config.yaml
n_head: 2
norm: "layernorm"
positions: "rope"
attn_scale: 0.125
parallel_block: false
init_std_up: 0.0812
beta1: 0.93
weight_decay: 0.048
lr_head: 0.00468
grad_clip: 2.0
final_lr_fraction: 0.0
seq_len: 256
doc_mask: false
Each number is 50 + 10 x the weight over its row's rms, rounded and kept within 0 to 99. Layers, rows and columns count from 0. The size before them is the row's rms in percent of the matrix's.

# layer 5 attention query, 128x96, rms 0.0768, rows 57-124, columns 48-95
097:68 45 30 47 49 38 41 49 61 43 53 43 67 31 42 58 56 54 48 28 65 60 54 45 55 56 32 52 40 68 34 48 50 49 53 34 46 45 54 57 42 54 43 31 52 53 57 41
093:57 59 40 57 56 50 61 54 44 50 44 53 63 49 58 54 46 33 58 38 50 47 39 65 46 45 53 38 33 56 43 38 51 46 42 46 45 40 47 58 59 50 50 52 66 32 46 55
107:53 49 56 48 57 54 52 28 57 31 55 47 55 45 31 46 55 43 53 56 60 57 38 70 49 54 46 56 59 37 46 62 47 57 37 39 45 44 26 47 67 38 69 48 42 70 38 51
088:67 49 47 32 52 53 50 48 50 42 57 52 64 33 47 41 38 43 67 58 43 60 53 56 58 50 53 56 58 56 47 50 59 53 53 79 45 46 52 60 64 47 46 43 50 45 46 28
087:42 45 49 70 56 50 47 57 63 46 76 53 45 41 40 35 54 79 51 31 59 43 58 36 57 63 46 48 39 62 46 53 56 44 48 50 64 41 42 57 26 57 42 43 62 52 35 57
099:55 58 57 66 48 24 54 58 55 49 55 47 68 44 34 31 52 36 59 43 66 38 51 53 41 55 55 45 52 56 62 35 51 43 60 46 62 59 37 54 51 46 40 63 47 57 49 54
096:39 45 67 62 47 54 51 53 60 51 36 45 63 54 59 54 70 63 57 47 46 50 38 31 44 70 23 46 57 32 50 59 64 51 44 63 38 39 34 59 39 63 44 59 56 51 57 46
133:71 61 52 38 49 57 47 55 64 47 49 53 50 53 48 49 47 60 30 47 59 73 36 56 51 52 32 43 63 54 48 42 54 48 41 54 46 44 50 53 59 52 30 49 55 36 67 25
104:47 50 53 50 39 56 45 67 59 52 47 59 50 55 54 44 56 30 30 34 66 41 38 50 37 72 59 51 56 42 36 34 53 41 49 61 40 42 61 36 57 57 39 46 56 47 67 46
088:58 64 46 38 42 53 35 66 68 68 50 52 31 45 48 48 49 63 37 43 56 70 48 63 37 36 44 60 54 39 53 46 64 43 32 45 43 58 47 46 42 41 48 26 56 55 51 58
109:29 38 41 54 60 46 52 55 45 46 48 46 50 45 35 46 59 46 42 58 50 35 71 65 64 41 38 63 51 51 60 46 40 56 48 50 43 44 78 60 44 28 55 65 54 63 54 44
094:57 64 74 51 51 38 49 46 68 46 50 54 52 58 37 35 66 53 66 31 62 45 41 41 38 73 51 48 45 62 57 46 64 52 45 51 41 53 34 52 51 60 35 40 45 56 50 50
094:58 60 42 51 51 46 46 48 59 40 36 61 70 60 40 54 40 52 76 53 61 37 55 50 33 48 42 45 39 72 58 37 51 50 39 53 48 58 61 34 52 58 55 63 48 28 76 44
115:53 35 74 57 68 50 29 54 46 58 48 51 56 42 49 50 45 58 49 43 52 42 67 55 55 35 49 56 49 56 41 31 74 56 55 31 45 52 45 45 62 32 64 46 53 49 57 57
113:62 45 50 61 44 67 57 40 47 58 54 53 48 62 44 45 65 61 53 45 41 49 35 39 49 53 54 57 48 48 44 38 56 46 41 54 52 54 34 32 37 63 58 58 60 51 58 71
107:68 53 52 46 49 60 58 51 65 48 71 57 55 41 45 44 68 43 31 37 41 54 48 44 39 62 38 48 55 32 61 42 53 51 40 60 40 56 66 64 70 53 39 60 34 43 59 48
098:69 52 60 28 62 53 57 44 60 52 42 44 57 60 58 48 59 56 63 41 64 51 44 58 36 56 50 41 55 57 51 48 46 51 38 45 56 43 36 49 51 60 49 45 32 15 59 55
109:48 44 68 55 49 52 56 42 44 45 46 37 54 41 47 48 36 66 46 58 46 56 40 54 69 48 55 47 51 50 44 52 85 56 37 49 62 40 43 57 58 45 40 34 32 52 42 52
100:49 49 52 47 51 51 65 44 45 52 48 57 46 54 56 67 37 20 62 62 49 68 57 51 74 42 40 50 57 41 50 46 40 37 50 36 42 43 55 36 49 60 45 69 61 37 58 41
108:55 51 64 61 58 60 57 42 37 64 45 27 68 55 53 53 44 52 42 63 47 38 53 49 43 41 70 46 69 37 54 43 43 64 52 48 54 43 49 47 65 45 52 68 44 43 37 46
096:55 57 44 37 54 54 47 47 44 41 43 44 42 42 37 35 31 49 45 45 43 61 37 52 76 42 37 47 44 57 52 65 52 46 64 50 54 28 58 56 72 60 44 60 50 54 54 44
104:30 55 56 54 61 49 54 68 51 44 53 52 34 30 45 36 55 46 44 42 54 51 74 31 70 50 59 63 50 54 64 63 51 53 55 38 49 44 60 58 64 50 69 68 26 53 42 59
107:37 48 58 58 42 62 48 52 40 50 53 45 66 48 53 40 46 52 41 35 42 42 45 43 56 60 44 46 72 55 46 51 46 41 37 71 49 51 56 41 37 60 30 55 38 55 52 56
123:47 44 49 58 69 62 53 60 34 52 53 53 63 54 51 56 55 34 51 47 59 65 28 47 47 51 37 56 39 35 64 59 44 52 64 68 45 26 52 43 61 67 58 45 42 39 46 39
095:64 56 63 29 36 39 47 46 28 51 43 33 45 59 47 51 50 51 59 39 66 26 67 66 45 48 40 64 43 54 54 66 43 40 43 55 56 47 57 63 30 71 46 57 55 68 70 31
102:72 67 49 51 45 60 36 38 42 48 47 44 57 52 51 57 61 40 49 48 61 52 37 69 55 44 48 59 60 38 42 51 28 63 51 57 57 70 55 63 38 31 47 38 52 47 33 49
109:39 57 43 46 53 40 52 61 44 60 42 53 45 25 43 34 63 42 45 49 59 69 73 42 47 52 42 51 33 46 53 60 58 46 50 38 49 49 71 51 43 42 47 39 68 71 24 46
110:55 54 47 60 54 41 40 30 47 41 44 57 42 42 38 48 53 50 61 50 39 40 48 56 52 43 55 48 54 51 48 51 43 32 62 53 39 47 57 69 58 64 54 39 44 54 56 51
094:45 27 38 50 55 66 72 51 40 51 50 38 49 35 55 49 44 53 45 33 32 51 64 46 40 51 74 61 53 60 52 42 58 63 48 59 60 38 57 44 36 74 56 33 45 39 58 48
097:52 69 51 57 23 28 43 56 51 48 56 42 51 50 45 24 49 58 50 61 50 38 51 59 59 56 45 47 35 42 60 48 49 46 57 55 42 55 40 59 40 36 58 46 77 68 71 49
096:53 57 56 51 59 53 45 63 52 40 58 59 56 41 52 39 65 35 61 69 30 52 47 40 39 48 46 41 61 59 33 32 41 33 50 48 63 56 54 37 71 41 36 47 45 59 50 44
100:69 39 53 58 58 39 56 33 63 27 55 52 57 55 62 32 34 36 51 42 48 48 37 59 34 48 68 47 55 54 48 55 44 36 53 47 34 42 45 44 38 47 56 56 56 48 58 60
110:56 41 57 57 62 53 29 57 39 57 49 66 53 61 42 42 49 39 78 47 46 50 50 44 63 46 39 60 59 62 50 36 64 49 38 42 51 57 41 65 35 36 33 39 36 51 40 74
104:42 44 55 46 26 52 55 50 55 43 45 46 48 64 49 49 44 56 59 59 54 71 39 51 80 34 54 53 73 38 35 50 60 46 40 55 22 51 58 64 48 49 62 60 52 60 50 39
102:60 60 52 38 49 57 66 53 48 55 45 38 41 54 45 39 46 33 87 47 63 64 52 57 54 45 61 46 42 59 38 67 45 59 54 60 55 56 39 55 45 48 34 41 41 47 36 54
106:55 59 50 69 60 57 62 46 29 35 52 50 54 51 47 67 27 27 32 52 54 51 57 40 43 43 36 60 70 49 55 42 59 58 46 49 33 47 39 44 41 33 49 52 58 76 54 41
105:44 32 47 54 50 83 48 34 56 44 47 50 46 57 60 47 43 46 48 72 65 38 60 56 60 55 43 64 47 48 40 32 62 55 55 72 46 48 54 63 42 54 40 45 51 54 40 34
110:51 71 30 49 60 55 37 44 44 69 41 46 41 45 57 46 50 55 65 66 38 51 54 57 32 60 41 67 54 41 36 47 54 67 51 62 57 40 39 65 39 34 42 65 54 65 51 50
103:57 48 50 45 54 58 38 46 56 44 54 73 38 43 63 56 52 49 52 62 57 48 56 51 43 44 36 53 63 53 54 36 63 40 61 56 19 31 50 53 49 55 44 51 41 62 32 44
118:48 47 60 37 60 49 45 48 54 67 51 44 55 49 48 51 48 49 65 41 34 68 72 56 48 39 55 62 40 42 53 59 55 61 59 70 42 71 53 58 52 39 59 38 26 49 45 56
098:55 49 36 46 46 32 63 40 40 52 61 56 52 64 70 46 40 47 33 45 37 51 53 52 55 43 73 38 40 44 58 45 48 59 67 28 27 54 60 52 47 53 69 36 52 61 16 53
111:56 69 66 39 52 35 60 56 30 43 41 46 46 52 51 65 44 51 41 52 50 56 54 44 58 52 49 44 41 50 50 37 48 68 72 34 58 58 51 33 42 43 54 63 51 53 19 65
089:67 52 52 56 53 61 52 71 61 33 45 45 46 61 49 53 40 57 53 40 49 46 37 41 58 65 66 51 36 34 44 45 52 56 69 51 49 43 36 46 58 65 55 28 40 40 53 59
095:25 51 59 55 44 63 34 50 64 58 42 52 57 72 38 35 53 65 43 46 56 42 31 49 54 43 48 45 53 38 37 48 42 47 46 43 42 32 59 56 53 57 28 64 43 58 56 37
107:59 55 57 48 31 52 44 64 44 55 34 41 65 41 42 51 47 46 48 33 51 46 30 37 56 61 33 44 71 58 54 56 44 42 45 60 53 65 60 49 39 56 40 56 26 56 46 53
102:41 59 46 63 61 42 51 52 42 52 47 57 45 53 61 42 69 45 40 37 32 51 47 53 61 53 54 46 64 47 57 51 45 59 50 41 52 52 43 76 55 54 42 42 68 43 44 40
107:71 57 55 26 61 57 55 47 47 70 45 52 54 46 42 43 41 33 42 46 49 46 45 58 60 64 29 55 54 46 55 35 57 44 52 46 31 38 41 42 72 43 48 64 41 50 66 40
097:66 40 55 61 64 64 34 31 69 45 43 40 47 33 53 54 47 64 49 57 45 42 52 45 60 45 60 47 47 61 61 57 46 61 47 46 53 31 45 60 35 57 41 40 56 70 30 40
111:61 46 49 43 40 47 40 43 41 53 63 49 57 66 55 57 54 67 49 57 29 50 49 33 61 35 46 43 81 48 32 31 59 47 67 43 52 49 48 49 55 43 62 58 38 22 44 54
103:46 63 45 23 60 53 58 59 47 46 50 47 42 44 56 28 42 49 62 56 55 44 36 60 72 48 38 57 47 31 49 58 65 64 53 56 63 39 62 64 55 43 56 36 55 43 49 55
114:41 51 57 63 46 44 52 57 39 52 51 52 62 38 53 70 59 34 45 24 58 53 56 48 47 44 52 35 54 49 35 28 62 44 37 56 66 54 64 39 34 65 61 48 62 50 57 45
118:50 30 45 55 54 51 60 59 31 48 45 60 53 63 44 49 59 69 44 48 54 46 50 45 60 53 36 53 35 58 59 43 44 46 51 54 56 52 51 45 28 46 47 67 38 37 36 45
098:55 33 35 39 42 50 47 55 60 48 48 50 42 54 40 56 54 79 48 52 53 51 65 37 56 59 79 52 51 54 50 45 59 59 60 53 59 53 47 44 50 35 67 38 46 58 43 47
112:62 45 44 54 57 43 63 30 71 47 53 60 48 31 42 39 43 47 77 74 50 34 46 53 54 35 43 58 54 39 50 57 39 45 56 50 53 53 24 61 53 60 43 53 37 48 42 47
086:33 49 46 39 49 43 55 52 53 47 62 56 39 40 44 32 39 46 58 36 35 27 65 65 53 38 54 40 42 62 50 54 70 60 38 48 59 43 61 75 48 57 48 65 37 55 69 43
107:47 53 60 53 39 65 50 62 51 46 67 62 33 55 42 55 52 40 40 46 60 41 24 50 60 52 54 32 55 65 46 53 64 39 54 45 70 50 40 58 61 52 48 34 51 38 54 59
099:41 54 58 53 54 46 44 49 57 59 42 48 60 56 49 47 57 54 46 46 45 25 32 43 50 51 46 66 55 40 59 33 60 48 49 51 52 37 51 41 36 42 43 67 56 38 61 55
107:47 48 54 53 45 47 51 52 47 31 59 58 61 47 72 52 27 45 54 48 43 33 66 51 56 42 62 37 58 46 53 39 53 44 45 55 52 73 62 52 61 65 67 55 48 64 58 35
102:51 67 49 40 38 63 54 67 40 51 42 62 49 53 34 44 57 29 42 44 53 38 56 45 48 71 52 74 61 58 56 36 61 67 59 60 47 57 62 42 47 53 54 64 38 47 42 42
103:65 47 49 63 63 34 58 52 39 58 41 47 49 51 37 51 47 65 72 39 39 54 43 64 67 52 44 51 59 52 30 40 52 59 61 44 66 36 46 53 40 47 43 57 59 62 45 49
109:54 50 38 57 52 55 56 45 59 62 55 51 46 44 41 48 51 44 44 45 48 47 50 46 45 43 49 53 48 45 50 41 41 66 48 55 36 25 57 59 48 45 35 43 58 34 70 45
104:58 50 65 60 70 67 52 38 40 50 55 51 46 24 54 68 59 49 43 45 45 49 24 72 45 47 57 35 67 65 77 62 50 41 54 56 44 64 52 50 42 49 60 37 49 40 41 42
116:53 41 42 55 56 31 53 50 58 55 65 62 55 22 22 52 50 39 47 47 59 54 61 41 46 35 64 55 53 50 51 49 51 55 61 53 58 56 61 50 60 56 53 47 51 54 43 42
115:46 56 56 54 56 42 44 44 55 44 54 58 48 44 68 40 44 61 46 47 62 42 30 48 23 43 40 53 46 48 41 40 60 45 60 59 50 49 57 51 49 32 61 41 44 42 27 41
113:25 36 36 48 51 59 53 51 50 59 61 35 47 31 30 50 67 50 59 50 57 61 27 58 50 40 44 51 41 47 50 48 54 52 55 55 54 54 42 65 56 36 49 26 32 58 47 54
102:34 60 56 42 42 68 36 39 48 50 46 42 57 59 47 50 48 50 54 66 64 58 60 53 32 60 45 52 56 65 34 62 65 45 50 66 49 67 65 48 54 64 51 42 41 48 46 48
103:52 54 54 46 48 50 45 68 36 43 57 38 43 42 47 58 41 48 67 60 56 29 47 52 43 39 53 43 61 51 54 48 49 65 49 57 55 36 24 59 35 46 55 43 33 52 43 53
114:52 44 59 61 41 62 41 55 37 61 63 47 39 35 43 33 28 64 63 62 54 47 58 56 40 61 52 43 68 56 58 53 35 38 37 40 54 46 49 36 67 62 49 38 54 40 45 54